Each number is 500 + 40 x the weight over its row's rms, rounded and kept within 0 to 999. Layers, rows and columns count from 0. Numbers have three digits each. The size before them is the row's rms in percent of the matrix's.

# layer 10 MLP up, 512x160, rms 0.0814, rows 0-333, columns 120-159
086:490555494559598475516505554457542447473459486405528609470496540492502482460495514451430523535475526489514502522483517544
114:528483504520518450576463409494495469494495467484477477534402507575435529544487492517468514600482590461493476493463552526
098:457519450447531465543479426509509440488480478495481467456485497544492458506542398497510561478466536506495477427480493561
079:450480482491507548478471529491518482512486497495485451516530579520487507433554542472485450476508483516446521468494493452
095:403547454469514535534492509542555497502451480461538482475462504502525478464484481524518527525562559548544506524446510496
100:452503531537526542520511499517536502514512506495533529473433462427483481492527464529474550499539484512519477443520526407
098:507487444544557512579551471518478469525442422463471498485501558479520478534555516475447525526501563565597423528411524614
097:454477504538495478498522481456492484499515510473507524398503464515471388471500505498502473462481564527502532560444536514
089:471521513531527507547532461521614487506466503512462429496463535560520495503501522467468484464482447483544467401466527535
093:512504559430573528522468517502581465447459531481486502487397508497431421515539472511487473480464442528515534596471520511
103:524455472567528480497501467461540476479443497487463482460480479498521500507565509461538486531482509555489444454484535469
092:492518484538584483524537537512498504484472468503469447476474564427479544524465510483446500547456562548581523575430613537
102:533543579493493480556474528470574474490482515448508490443386525481503445470454427453535485555481502481452505480487594482
120:488436506467577497499449457523515481465456533452472514520509555492468483493461468518512426510474589469517495502499564440
102:522548447496475503523484447503512445498484569465474512487442449510450495630513521441530495631521585490489442514496541526
090:452528452529507533531524488548552507525446512483490480548494562438507526488506516526542532533536456503534464479516499518
105:465508485495544446483499425512533464502497503471467504451432532477490497555545472526466499518458504473481470527548464529
103:526451533526499459481411501529604496559494556518466497501494526481512495488550497509411455508449470488477445537532580484
103:508462543515572482496439483440541418472432528446463453520374531486435453515491461492472485503515515505550473517447544573
103:400556549515555503469533534539507472531561453458550463504467554420504509514515512544481519512550474488522499452477555506
116:444518486493597520538500531461537490495484449453527540495404487493468431508482524457512498458462557511582475559494536513
114:593486521510553527538435408500560495474556520464409539515460500530455486544501478511519455517531457449501501478486558525
094:532537462462452450488488458540526459498492534454524482454416437585506475518575540413546439493423514460533529564443490549
098:565452506487542447573538506487486487532426501435519502479520581412553489523530481526451505566502471499528402468502499600
127:425505494576554494512475455499577459486483496448486553471482541458516504500460486469476471524498542561485445551440483513
087:517567450461527494506431572536547447540508495488501466480486566501538485525538442547457530447469563502450477580437500522
093:480394505537591488517450559463521472526479548433475514460529517434485448468557480492451525470459483580584533487497503550
086:463474466553500526473489526475553538525462456429490497496510565406520473526529499489471473550529518525576485517461485515
091:561463526498458495547456409425521445448461510524415555493483544506491464492566544459458523515427467487517454481515591574
095:457420619509515522512507510487490484542473483468501529445494469460467413465474492445468480487461539541486438481432490543
111:412500504552557521579540471510531504501446438500507459484441521447498396494522440443464456501450554447550487572516493479
108:462521500524485464507488429528591487543496465516463473453440557478450527600512543547412450521488587538497530570512455468
079:535510520546607448583494545505573487471557542457501483543532538463488453479419482473481599535481453521453528538537581475
094:482478502524558507499502507506511473447511545416490579597475525501487440497476480551440462545534482524485459467515569508
103:436487470499511501512512536479540538508460452468524428532460543499461426470544583486491458506560564525484424452469483552
097:497540464520463471547469452538475494504471500484512473484399508526483446564537479461505490566502558458495461539472510539
107:486458444503535471495517434492537472502467482485437603436438471514440488547494525466488388501421497457532494490496519545
103:505489536531544525515493367536547502449500485472512505452453453497444510554470546419477485480433473558461519554463528562
108:403502467479542434524475535540547472490467497502502550455528542504466449501517503527419485569512492518500472460547577460
111:481490586483576478599516530473527511486473525432441440460485589468489463442509503524501511491546437458503516395558540485
106:526486528477529470540517415548513526491539436438510539473492480444531436471542485462542532497557552511475498482453481551
110:489450520550495555494533562545509484467462557479521509474515545498484532459509496535440431479495497401528460469469592566
085:456460525470500530539544542495512485502455569477484590401458582526581498436556541510466512545531538580530444515508514465
102:470441508507543508497507541482568539533476555477540494526503533427511438474561500490445532505563499465478511508547552525
126:509514510511521529522538429543551461463502430503442486459451486531480453579525459493512544501476549558516504543484518451
099:543558455490510473623492453507536490485475464468484501449430476559555472461516481485523468555537517487530496471424478475
097:468529484525434463572471445504471439546492461518537525462480504495464419511475426440544435504545559499556460499492535539
103:521499578479538531498505519493517486497405473516469531492386437530475475564475525516397431563477492483528497525457561505
104:514472553433459537498569395506580478438410532410503528407453519533447423495473505448528460536526450468490486445483537463
100:499436500488591464542488500519593497537479507445432514569493531502482442461492429508475442575487518522507515567495480497
098:515467492469579486582493507473604496490456506561445465532482577514511426527474400528495537440472506466500426496495545549
098:491478521510556457491523554495568464492490570460453488438471519496552518445525498456519533544524497469530465468476586492
100:446547485533488526562534412465505474471522527514463503487377493507484447548451545475512502525480544479518507404484551539
104:546488527531491497533497475478523515426542504413521505493492492554427444562572490515512432566508512507522490444461533596
101:530444459522504575483493446498510477444469497533456488508510471535515464562509490474463450533484532453536503520464562589
105:518556516512500482486585473537536464489418547445497549484482508459471447502519474534449475462466583541590485493492541535
096:402481534552441531472510481560513497477441485454490501465506476523489548520591480555514490545516521554506476550497505550
118:484558538512529506556462537528656477472531543391451466515412585458461495535555425515510441538430506540492493515487502505
100:526509486567493479508496475538541403446447508493494460512441479495505464619525525468450446579436571522518478495460567488
094:504462545539480505557500507500561522506414525413485539504467514506482479478541512532507487567532540465492483527517511510
114:538471488533518489522498479527592492543466472427487585486415476478518508523495398481463552547494571485550460563529559466
096:486444436506548499479509477496543455495478469482475563483391558412529529589484441554510499507509545505491558516491493535
124:505503536507497473575572501492522461504456457444420544519466454531469449486475536524453502639505467535505453520403547503
075:446459518549538556488425499452551518526479564479470544438523518455552514491554537443552504532513485532509425529506523585
079:563497501491505481471489519477539472521395509414416509415472509480450449484524524515467510521469503461518506474496584516
105:519492494500499466540451495534576548518481524537521535492474500493457433509482410470504452585544570446498430527569581552
079:494447570456512470534486472471562531482501589432548537530499541500449444468524560463510435507516475526485445479444516585
102:476477503500539529524455551504492496455511552511482471440446526445474416597482513481468540531492492512499500425484587506
096:567464422482535474522506427539507436434504472495470493486502486479467419529478422547449537520507538526495451491526513517
106:506496485485460513519467454502540467490432457432506526402441503511487475541492475474526448424566565552539461515440592453
102:510463507539554469550541479531504492501473503496463519468473499447431489552516492482521427558444530544532536489541546509
101:579477480460571510497513454547555467425485483467488482524470510443493466544505465516497440532559565462496498530448556547
098:518544547476512498480538500516516534507454535425442487529498543547450481469562456530403485516488532523546491527408556479
096:410520581464477454555456396506575524513532526504534522466472542476507425434522497511470534555493534538520498524535478536
103:519467563494533568507565475489522518467439475477473522544510468491515428530496432521476486561435564436567477467489561555
097:479470487493492488523449495479488498484426610480562527433442478479489465487603477476485471505527490486484422441451565592
119:521470505480524479502581516492525457528452408409464523439426540532465460472543430533462531480506549487509487533509474529
101:543472500486542492505506479496523488456419539462511480473491434469484520573567479510474443548485511484475487439409573469
092:463482505555462530499533424466544466459447537515505507467462522434489412518559512537440489450507534464492497512505565522
113:465536492507524518521427511488574501457427508496484491469404601459488459499562424506468559543533520435610433504483514505
097:515494591486511450515526485478631525479458513495488529445504497601530476510538428542502511510543412541490429462525488512
099:511459576480516541555508461464530448495556513532539545496483440518573442607520462473538492459437478465467488474538579464
104:548453454503507524493515483522487473419503454460503518489484480513431435558494464499520464503508505490556487507450548502
094:515494523517537511524484500480506495468456564494473531521491544546399388530495510447471539565508490434605470529511515528
115:509432527492503508562516511468482530490459559487538564549414569496464517558489492486487522492537562452591452488394515551
127:535429500519591461548516477494549467501438492505453505450514470518498426517556430528481504525483533487563480477521579525
094:527488468523520520536501456527514453495464492417512539485526484466455432530510432543470413587420518467502524471480520472
110:474547555523520485559489494503600507559395490442441504474475570525460425456518598570484531570505474564479482502467521532
101:481520560429523496512456486509514460439512549451450511503443517543452505483528453572473463487482531490508492462488559514
083:462514486491478467522493414581501477441505500487516480440445555515514453523472432490493483511549526519458503497473457515
100:489488485491521503525548507496583443538473450492537500500489538495486448544507506536514488546448509493515440459533549547
086:479517569495519503592516501475509497511470541497487524490472486502455483469505520549449458519537503563624478528482531589
097:529458540490536541591439528506573470536495536455500539423442441497482436471540521466468481484494524529495493489459552527
111:514484400481596436532489430458550447477516459505471491461463532479569479537519504514504528540499516522449456526553498505
104:523511560465529538520567483424527490481503575523430573468431481459455490557505556559473483513562509581460493473514533500
106:508423524513499489528511510515490494522481511534435533443484517483454483488612470508423442470518505507571460482453529555
090:561488539482489611570515558495510488502516473515496520508436460512469467479492525518465509533547494555531512457512535511
106:481399481497562581447451479534514460496444488461519517514448461514501482526559468555536460538507566518511474545505530538
115:521486533474508520541460468519519469424459472495473557503480554522467487511494476435505534490495487462530453468484483481
095:490469548557537496545526469516538516458536476493464498467502495461520432459486475502450506485465495458442481542503542525
107:446494518501567483542549525504554516501529501467432483541524587475504547444488497512490538572466460469595487521499553432
095:524490542495542455439517461484517469470489526426553503521442515445470479511495497500477467540511509482485481470440593560
115:549508528500523502597515508530576499485478546500482463459488488506452395559459485494457466526515562530481533528432577562
104:532545465434449486527455473454518470427474500516448513463481503491447506529505521526471520553572464550546543486498587608
094:476483497487547515553555565482536539569537478383572585459512533446584475464559498493492536542543502477595448536442507461
103:463455548480510415591445486476550531414553498482446576465449482552517501493517536563488536608496510527525531497486520487
112:481512455471542511582542505496502475445462473492434464520506518514482441542516437512501483506511521407492491432509560503
126:485447548510542513486530452524478460526514478494525547448516470484465484518590492506457464516550516478525490480481592541
106:480462525493445523588554532456513523495445452474478526504524590521544462463492531527442530550480475485605470476555510493
085:527488439462517510467558558416488530528509522464454525503447516534508531510520493547484585493506504462491527433414499505
108:470453589519585579530508522524475450454413492456506532479447494449438477454540503542398486484506475495532451428444557577
085:543533421452521495517490461486602516526434493507477467496501466541485505508486505503491504510538545501510504570490606590
102:534487541517512481502482470461520459477455470491464474516434428523450457596537509519490421508498496457478504542496535508
086:504507462456516486586488430495579469483444430424497481472466461477485452460537484472467507527520539493530540463445493598
090:482461513508530542485545537507548479458448455436500607427496515408537536505510527522446558496455551515543447531447503498
097:399476469539523492500479533566572557529529528495448462463465567497484540416594491520504514530455548446561540467507519460
065:542527435580510505524495502530528507540471516482549447524547525477578457556492534495442477426461528461581406497486508562
088:459483497526540512481460538459483525467481574419494540466525502480466490452572493582529537456542509545488486535511496448
090:502456489525552535550541491510511561487469447460448577445407525473464506489477485463522444532504490460587420464569475520
115:464541575529515501526475429515518533541467450428499479420461474533482448528472477470483538507422548477544471546473500480
074:501484525508528586577479448532526532448408549413480470492536561549440477474544484480503503492490494487480442475469497458
106:436481601502514504604523527457573539516475538510466486440508493470553528459470474474481505557453513565511490527492490462
103:490471485555498524494490486503560444519484555429480559477450568503477498526577469567521463569529477545427460489545471514
100:441532470564520554473490442456519450447423537483500445552448541499429464458492556439522526454474493501474475483481597504
098:539534493534531437551522491490542443578494505408464562503464567546444497510570450446533488516484501481602486526534461441
097:472460470509510507540541480500506473500436462528449515491457507425520513546465437469491481527543569495490479546516529505
097:544410519503515494521481501514556465530508506443453507393498471502520436553458494495487535506510471574439488543499484513
123:521563491519526535610575506477546465495478512504442544532505546418475468511586565529433481559485546504431509449530587517
080:399536489508459518423461596523490543490482537489496556530473537458517522426529538450511530520540471522551507563441536440
100:527481441569465471557524554513567478471497482450474484451479493489528419476499404449407535545499546448563472524479503530
094:498464504480511499532485539510506496436453499465534444512430517530453477463530444578449426500529537543504520468395480541
075:556492477468488507556512436494471493472507525489526616559499504552454495569541546523498532575506537511531522516362475479
103:460473521491471561534507455472530522524437525505476498536423514536485487541521545569458520468486539490481475450477520572
092:493416566458554547509505535487523504488471522468556546545478454471518525453445525534465501539484507574522450568513562524
083:444481468482540475477448498497501467498502533509441509491529531447428485487471591505510422510436496485460557525456589612
078:511515445509448502543472473543476484484512489474511463523499465510536494505546541447496486461533561439503470433455502540
106:512533504458488473537516495545579474546485429401477535431456512569503498534492540493527488465463488454527452442462562534
092:510493479526504502499496539453572464472470496498503518509435493550481400500511454475496475467513538496503468542444536564
090:490439563526492512551514503456537497539427501456423456549474490481501455507484585588500521527511533514496425458496459513
092:517507558421513537518521411470550459487455580414490523479481551564447476486488453542525413551475489460461516505520578532
089:533511547528551490546464506460522513446434463484478531449415481516442453484511459504487418557491533500547469431445571538
109:547453510464533552578471505473548495505443458436472483530466542427473466496560471501435485481522453462518470442504472485
093:468449567512527540508440452475515542470491499498569469491538452456523517558498441433451488494495523500541409464493521568
086:474457491459527493534526493498532473499535518450495409512549477490483457507504513540490507491487478460554501476507497502
071:460572515455520529530509556512483549556509520455559497509504553481507499457557457484530609491579496447524425471442469481
089:560481587493476518580505462506494509503529549420436454417485485569501473559530499469429514576539581491563474552470513532
093:490498555445501557549517478495613511425517509530545518487437454463483391536470496454536432530481556437478463520491478551
122:507491479460550455551459491481580509517435520444487554399453484481487457566533552522471460556510500580508504489475565536
102:446516500478516495508519487515508518529477485428590500525484494467486423517492445480423510437542523516478487432454519513
094:482441473551472511452486472552580395530537520495461562501494493454537511505493504453447470464508552448458534532440514532
095:572476571486582541572527488481531528521485517481546507516428485491557514475494556502476461521515465480517489524494613487
102:494526474464560492580519550461475531516412562499432534486452541431443462537483527533441516487482467529531393453488505584
095:479537457597543545546493525504518516576399510466525513536510507448501518536500543532449544524566479521504494480499517584
093:500466495513471490498543510503516465549441576484472522520483418506444438556504509501435412532474555482484497466505520520
122:492428526481566515581524563489547532509479526424468549468477582463554481515531494446403462518556493535530410557483506516
102:444493489586473461593480510521520437508459504509432524468433547498408467516572469484492462529517499401477548522531526520
114:487523498544525491519444519530529491466478485410489520466409549476493504501462557498431453492542521496511491534533510506
082:453475489495491518496527462506465503570525529431537560476541539464571482457467518495502490523561500555480525513434548581
109:474522587509507539571587476477618486488481534446473499438476518434562475472483479513457569533465490542491483571517482465
088:525423494532551493481492375539565513527484528495455481472509509487487532542499459513422461554538548458477519559449486469
091:500546541580587506534536569558580564555473492491427451498486491506469415432531445519558511511476501478477448482471523474
102:532515465469547498525553524492554451516463524475454527492442543501489515466532469503518491523512483527529453492487631522
114:534477408520499492538512502489553453482478568505415469548479524480411497559540436490508416598492538506472497427483591624
094:447446515465580504527474474490544549523537438463399521475478531482472498494533478528408579504472502553554501506442501487
116:439517527540525510597520522551523538480545482479480551433475518447466388529475473459462426490468505524506484514453585494
112:453487522539521511518458511483517503529427503415438480504430454415454461446539539481515508509513492472461448501506575517
101:434475519458557500535475542528507499501484482444488520438416555516569481535466525488482494526533520453578512561460505449
095:447516460581578491538521505496563463471517454505457481476531501434478506511466480462487522520512488576550483521540583492
102:474568467515512487553508552473588547505441507483415491536478514468544554458504435477460557547512487485634474447474578479
104:451428473497531527500473440470595426495461492507465506522499488475447561492478466500477479499496515525475487488495563570
104:492479512547528515504460526485620462453434585492485490497477515503477480582503482530522482470518506512516477407504533578
092:504566552506489488516445490473529498497520533409647488496477536497441510505522453512459477509469622484510499599498558498
104:528448475497514511559532509550519460453452532518393565559548482405484495611484514482428482579460495471482481515469501538
083:514447520520574447565546513507536512463458518496475593520482457487488520487575446462459535552545572506481486512489462545
098:502474528459547499545476495487538522448533494393465537466481504444533472500498419552474504510489539508465523512439518448
105:509454533430545522530479482523514464518482452514510515412523513505486464550473475517478474499471552552515478575451509501
101:510520510478574485536588515496520528517504508385495511493526598484521506451522522542515472573440525520490539544406585516
129:526451583482593525546440493476542516433439488496537505434455534540533497487506526506525462498487512524481484504487563471
115:469503459464495478549553500499568468429546483507550464522467477579445488615481490463452539526495511479518450510499500464
099:477461473477570525513529521535494407427445470464416474490518433532445513522517518556518517490523517500504554543542569547
099:508438574548475513571490507545524421523470464384515527456479499486445458551525460482575501563531574426548532498462549491
113:490420492538545544444477470513528429478428471417515520471524443518443515537528443548473444482486488476496469500457587571
088:469545456548495488501513464592524513478421530438538532453483537485506451519538477474528552481455539499466493577517492486
084:534512444469531466520454430513537534538473476487464513534504529530484494493496506491446417538468546516500455614484558536
123:516386509483554528561536534507539513529450500492519500519433545394456490523520442534514488493548541533492445505494571531
101:519485549518511580501494519486523453468463541456547468489414491544454525508510493457525490540528538542506489483461634528
108:491500554541492522517523556457526457554459548485446563551452463445458516467575564510471464484487502459485393466513520549
098:495453484596488507521497521487592419464489462465469557447403542503469453450531526557408477443453469531492502499470540549
105:471430533512515498491510522487532464500431519460424480460498569479471467415558509489560451503512475484553434439511577484
097:463498470607552484485495458520526499485547453476448529466442552434408481516481519472556481499484488552504486452574512493
099:416487537531525490495498476507461508452522530501553518446478522525435464623499539501522487485428532505531520513539529529
103:492492420550543563547503477489532414484500478506434460440505479460476503480522470505430476510480521523529457494567529541
084:452492517501490437551513391508529461527470512458447490476465494553478474448489496507555520572493454471517494498473546490
093:501492486485511533495464464493509420471417454492478519467502544487497459489492397464455550453459581508518414554482515561
116:514478543511464507495481530492575486498446520496459461477490534513468513475581573514456499532535454524515489521484478527
104:506506480506481521537492474491497504428549484522467437507492497483403490585576451500486433537462551482454468448501491492
093:500502470516475501529532562516550534431428588461442474510506451467406577573536488527494497559480479554516476512489594525
095:523543560528513516499468471495560433458516398469494475464495534589458435507490506450448476579505526535475545478371551468
117:410600456529507432542480407495584485561463445440456467411390534437514473552489471519439492574566521472557486529506508533
110:489461452533567536476561484491561452447463523506468555505471601474460513538459515550539495509485486553524522553534487577
077:529463502547522518550468537513528473447508530436574473521489513437565485466504475503448427438513511484550390499476485498
092:521537539480488468585495452521587464490461504393517501508421509510441446476508532431519470529474457488502499525440528474
108:439529520535513472517507486509533491501471423483375469471423500506413496490485551531499483546498530479593517430438579509
122:548494535488562516548542485533579508487451463489428496458436475460500465475525520492491476480489540488475465499478517472
090:412465527479491506573537523492515513504432470429518537459511557495460523453486523481520497543545476533522510526501510565
081:383548490496446540553449533523542489508498562486478466481437497548505503489547501505515426473475459477467491474494537538
106:486489567517468531505516509504567468518420538562469516527507568496466492500567524472530487576520458496493474533492617471
069:503382490518450471588474457495531492504501536428474517563512521453421440457579510483486437483490465540518475501486496513
089:529500532480490460507451547467470512562479505442491544514488490452537540432588582511502481532511468468557479547474483497
130:447510472529544470499493439556569516454473463481461520431471504506549450594587483534369478533549475522522500563461489474
078:466468495547498545526529505467448463513454485445551476537560492549589551440571478470465549521497486574585482444437485501
107:424442530477462446568512532499520474504478484468441486421428500538540437529572502480464575510492550452499489539510508580
091:532459462490598510524526473512590472443407517454449526539523566552486489412495488565466455484422539439466490508421477524
075:458538509489509511494451544486507484542469596462519511531477532396495516425570503481444493496454482454573510558515520474
098:507489507516524480501483459557474443459511444489439479478482451532475462510479515439513389538458543520491481470425519558
094:520494467476509507510532483486571501495436565500542526525366564513533399497540519404496451547487579460459453454425595577
120:443502603540566553538497567458514484434460593436418458553480525487489487502499510473461438508502516509471439487466575486
094:511449542510564428544503519494556448477486535516491497444477589510456485483498446551401479510459511550437480522499465474
098:515489506568541474501559475504512469492435520501509474463471496523502488483544468502493491501484551503553485441490547457
092:542482513564491489500483446486554533503480539452499503537491488483480509521529521402472461500405507487532484552486499463
089:495510573499474527523529454473596503515460570519475452493419456514502435506473547464513417556481499455550503441508530512
106:557496463462488479501508430472521456461529578483545445476466486496447512598452525473479480513452563494471481534493579612
072:501444550470466593497576585477517477517468502532409503574526534456467544420447542523496538550479417566506498539535524451
088:528448617465474538523511470516548470507512587511496510553490475534466492511546476473515490503512490458533446512482584497
105:528548539487565465536447495479558465549460536510446532458455445490493498471526554535491476549591560512531483428440574471
096:529486497502555463494443464503503442532446471462455478503403520454509475534460515533478525545552469529499503479475490515
122:457507502496587549571571506462507523442454513497390546523492531437421484492492508538444434474543484536438478440501579571
104:480537527541485490500487518512629480455523482507488481400459450504485485548500573485469482494454518444512414542476525510
122:520526459454508476547483478470593416520499458515443490408453516481416475496523559498429513505536503520554451616499546518
085:450511505457538564519525510491517536507472526481487464521496586417528531529505491444479511549464491532603531520457462488
107:481558539501511466521511490467545464454495520450506504458424547554459452467521544488582437534476523452491518518473571476
106:565516419566526489499548458561517528515497494544476524508424482433482512486437507490543503486497520485523504502540572511
105:496495466445521500562497449516549458524474567465524476454478490533505443529587402491555499482469500481462506441458583511
087:481457569513559528550554522467525518497493520514421540524473518456527509463502524472428531533490499515533502509485538504
093:473418502587519452510532461569478446498465459506405552515495500427437510579502476459404448565459488514515494531518498583
109:550461500499540564499440482506541407458469457486499474468504522490451434549548408488485491531483510458509513517510548524
093:446516491488521496526529534543511547465532496413467498433472572484482519546559417423458537521450475490518491523471511499
089:586460454485476499526463455498492427440396491494504494455488425521489444567492456563445464462430540539552478515438515522
098:506447587467580510547450519469506482455460553420405551476448508483436454534509527497516432543504493508476505511491560550
117:482490540434526506463552444525566530432490500487475496501471493544416452506495497468442427492446563528455497447513512568
119:483421546518462496507524466557524538526478485526544485471494436526414465551597503460470444539467554545450409514478528586
104:469543575501479539553478526494553473485456497475513537485488538447555466499519435445518476572557492491549424515524519560
112:500438553478523560554530476472492459476439539515560523512470522527469512587465560467434482527493548530522483523489553523
107:482541473543503481553512481547543464512516505465481494506423549499547469521601548539512452504512459448501471566472542530
106:541526490490524550481492406500551468436482513450451479491429497474444467521501510536517521492464561513526511482585587538
108:508520476464496522555483471570553494500502465431561518468447501508473445560524482404482490496488540488481485496461585514
113:445512491466613527541527510458581432530446511523506541453507519488525454478503495538438468529542465500550476477509543540
104:518477544457548447538451460471578556493485542454528536501493513441482479453509510421476430495442572528548485431485544554
088:544503480457496451530524537525522510509541535526440496512502448493468449493515465491479532592446503487538419557561505504
089:525490564435513443565470490484560445467468517494483481488465492483493460499480490540441452537461498498514479527529543554
111:458525458579644492523540545486482486487472503504426508518509493496483451531485497535508514498490510469511451476489552517
098:431502462511530517535572525552491471489445497459516516498503518482496417514554550451433505556485505567587478556478487537
090:513519494572512516496434554473548531517499459515460499559463451453467425474441499423433479538451520495545501514434626565
124:495503502538560510595548490463585547486490468443458498531475536517439539488533541539469474529547486493458493513510567518
086:500509524540593534494499463517570451505429545484488573491453483500546396502481426402471437473462578467522426498533512515
085:557511469517472456547483512500520457492449507450519470504463449561490548478520437535439427541538522599517484455451521440
105:501513537520489494410463436464508513465488537492516535512482532472485466514526529503491479471499509492475524483533527475
094:420479492478550481498497489476529509512504607420514563446481550469500510468518452581505516506565476565508514486488492533
079:420535534541473524489490508540482548477500533418526594532487558480521541444546517463483546555521517469553511514485528463
096:540491543514542473473464478493527510513449511412498556439475495436545466476485539504499531568507497436525509497508460540
098:497546575494510518498530491506546479504459591495535505498474571472544409500537537505460534488563508502558468464552565554
091:493526474514484523558497489593525481492494435451529468477433473536424498502524531430408479515508498506465501517417565503
095:456488437462562512513498498505557444500472543489507526489476592540459466540505499532473587533522443525477501484480505534
108:524497431506602512513545537503534465493518558496486519459470539432479458438520508520381410478469518484508487485484519587
101:498490497502537487546533432468566452467459440462470514517477564419585497566507443512516517507511561409525465465509562614
085:517431527481523515567527507495548557524451530460472572534457526525462463509473563422514475602537538479610440460489487521
096:518522571539461539473520461527593466468430545480530507438471568497492493520574513467441445560509525498502471440452548535
083:441533508478579552501528533522508487522512543437534522438512578520504554464521494502510512544514471557569521505465464473
123:515441414524506467537513460516544419445457536464552586393446500461530524532548515482441442528510562529491500531442547501
096:532439479538576501463523451521532447511463449477436537500491499466508465498613493480445461485552505462458525493463524445
077:531508505473534490539507479461605473487504541464487494476478531534517478544510502521528524553585433572521449445463491547
090:536472471518522487466560505501577481522361554534421482520482507524542536508506481414459508557524500441523516404461586479
098:491496531522486494559456465495545506495498552392468520429470501556500494517609466488465460503511516502523432500491507538
123:530509480459508550465498477522593488409491503486473530519458432518477464556552426491530445510515590518476480470524569534
095:505494495506466488629483515451548516542517455461480550450466520449530419475522464457486566496495589508498518500410487545
120:534503554487564468540558498480587465553429499458470463525420491511419462494562444519508455484524546513499476523435548563
098:525526541497512505562545536454490533452410536453514539430475485492525501524554535450468530502528484504585382474492512533
097:498544440513517547502518539504510472476511445527518548429459502491522508482558485443493504554478473454577409459495509526
115:483434536459552498560445494482529470506444452441465529515468557446466477511519503476472524457517523475509491530414448485
087:458428511489506539462429517488509499523453451463486470424484462522464433490432511588498468526492619460558461525555481573
095:457486491438512464554474478527504443568388506525431499471473436453442415493556447480476501550524507435522466560489475478
111:542538477499549482533479416523508458534534558498473549500492484518484414520524500456475466503423520451530507479503488568
098:499540528575585517518462508558535455465468443512527455438434474488525491564486473484452526479477566460546459566537519546
105:539411521515456592513456453459525497427449533440499513467460470515461407509482524493531466559458535506577503467472582494
112:502440467465526562534580502473518474494432481466462582541438496491508441562576546541390499449519517521473487415488546557
089:504526531481445434481516507496461483483534437496552450524534494501529517456548490542502541447499473451506544434531447499
111:540536480506491460490516494558528493512497550495439501498411507489525487486567478446501512524497478474486438493424549517
088:480513499475511471434490487498500467458495493411635502424492504545503560586536498538506500430469543551476505492527516519
097:478543539543476493568507571508509478490486518412516517483397518457517501483525547480477532525552516519608419512475534453
110:507463447490585480509513509564529507508460447492461544530437569496488468520444514548495488554566459492477482511443562548
097:430549506551535488481599507518493465527476506550529515462537610465457499558567453491512542558538490499528519469453509525
097:509422547532592463541461528468588451461505515447491523457509457543445433445486546519468454530534448568478503506503615570
086:420522512527451511482486417497511497509514494454543430529496551461517498507518550471528507594510487503457492465529534516
094:500535508484542503565561464521545451537514473416495464502485521494426530459575550494490475491456488508490512560433489532
077:477457534461505508543515486472482498589423521502419442429527529532464467438447450477540483480501516494486475487469575449
103:452512537485576444500503438532575435536394553439442508483482530547467502535505494562478533532562529526494520509463547560
122:435487529476526493540532428510537413472489460434432464490491484434485506559538447489481476490505521553513505499497509467
093:466429481547464556509512508523520419463477518471522525516502494474544476513524539510454504474543490514546452488431536536
079:565423526547496441477478463460508503486473517456496511472474458488507498504523475531442434473445596532502505460562504493
094:536488469562460442527460453543547463527522466491531460512475479465493550527525424532479431444427571459475495572513538489
083:492500418608449538559501434469519511449537518509495514512439479558503461476574530500489421520488484452517442479494465552
110:528524487486496471538413424460517479517506524492544463503457487517426489605551498517485447581491554438515488416499574546
113:523563502528524539606593512464548481543476473494497449528424538456488477460541484523438495520529453527507447434493552518
102:480513523468555501493428545467607504510473498450508598452478556458508512512523477543452452511520492450584486476550526596
101:565478564460551512498476514544549496491461438462464508422421556461496451504537457512493494488530570505522469489466557512
080:488511443430514474504449503510483499532516556523513472480487544445530486409570502562485509481604492518472507408455542468
110:440445608471483484511507486471599428474424487513444525471450545526495429505481514466487423568512491474508393488457519503
094:451497555469512527574498542457527483444447510478451551550444555469440469554469473492519539509478510498526452514490492516
092:447550527503474536560494491584498460473512513462541493475449435462445436445520511477494466566491475523511520524437488497
124:473491487548541510530489440495593541498466486446521543514494498483471444567462472511522412552485573485530472446450584540
100:522448429517543553529509486521538504493470498512489537501511511463540439541561474507514543477570505497554465534475525538
088:485469443498496476475536534465503500435432567480430462520433528497433512462521538471459456560502435526527500474443519539
118:414523524548562537529483486495546473480464539459494515409490502479472440461526521509508482547502506589535508569486564591
078:541454510524466555453495473501512438548491490453424489546473439566564555509518570375468522472490527498564481482454493549
118:471521467565504523544547517493511518475453496534429476544494513479536510477515509455461479568503472493504498451420521507
096:492556464561497528566521496609538470461467503500524481447418475552517503593538503535443468497469544475461475554505503547
110:481511528519468562498502456487607522524473493517526476494478540507424469506504571559459480562541459475531531520506486503
105:452499473575500507523537541493559533537486501513443489485530515450438560499488524499441521492475504567522476560517498554
100:497458487549525439473517480473522506561440484434406533423383507522427500522545478471421427520452558504539525583451509558
113:494415496468583506558501456543558462510478546516476476499496534553451513515488415466479482490454530490549472512492536519
093:478513449413457447512531553521531558405474424494551481422521493517459530572451523428481480493481553545534495517479494506
086:474494455426502534528492494492507509574458507501435508538477509490492457498501488494433465570497506453477411527567564589
083:485559501541486496478530580493532451480451530474496473486451519527491494457512500494547457563511460481540437493510504432
082:506447522536496587498539523518462503486499453491432524501485575448528521480523529557397436469498476534560505557461486531
104:558518539482572513528464477528522527472496481489515491540507456495488459553479530482459444559462545462547472529487543578
096:517536518599489496538555493568507478507450484511510481496465510473508538540595512409410460523435561493519500518528473503
111:478478545498525494610445573543583481494463501478460494481373518501503412461574552446507469556513478423505483529496574477
098:511479530574560491530493463495544474485503558489450561536510446493454508584586496538465469514434557493522492514502533521
108:492464492457515540544468507576591520456457449446523434495476484461510469528495450538504513484483590567486514562363551451
104:472458543464500486499537506489518491528475471497440528466509589459519563528551532517404492526555475503566491498490478461
120:542534603515448490519459470531592457481432481462525576445410526538492443528516467498476476475465519461498523538465545513
104:475463560467487493518471500508553467525470517473518484476481530496465445460498523488397477410457502509511481560500523556
086:499504477584488554516545512494626477527526497413483517519443595454539461466479498519417468475481512486531431514488516466
091:520481482538524503508477529483547540500517484494551528465483421467433473508494530555357423503479525556437512480481478544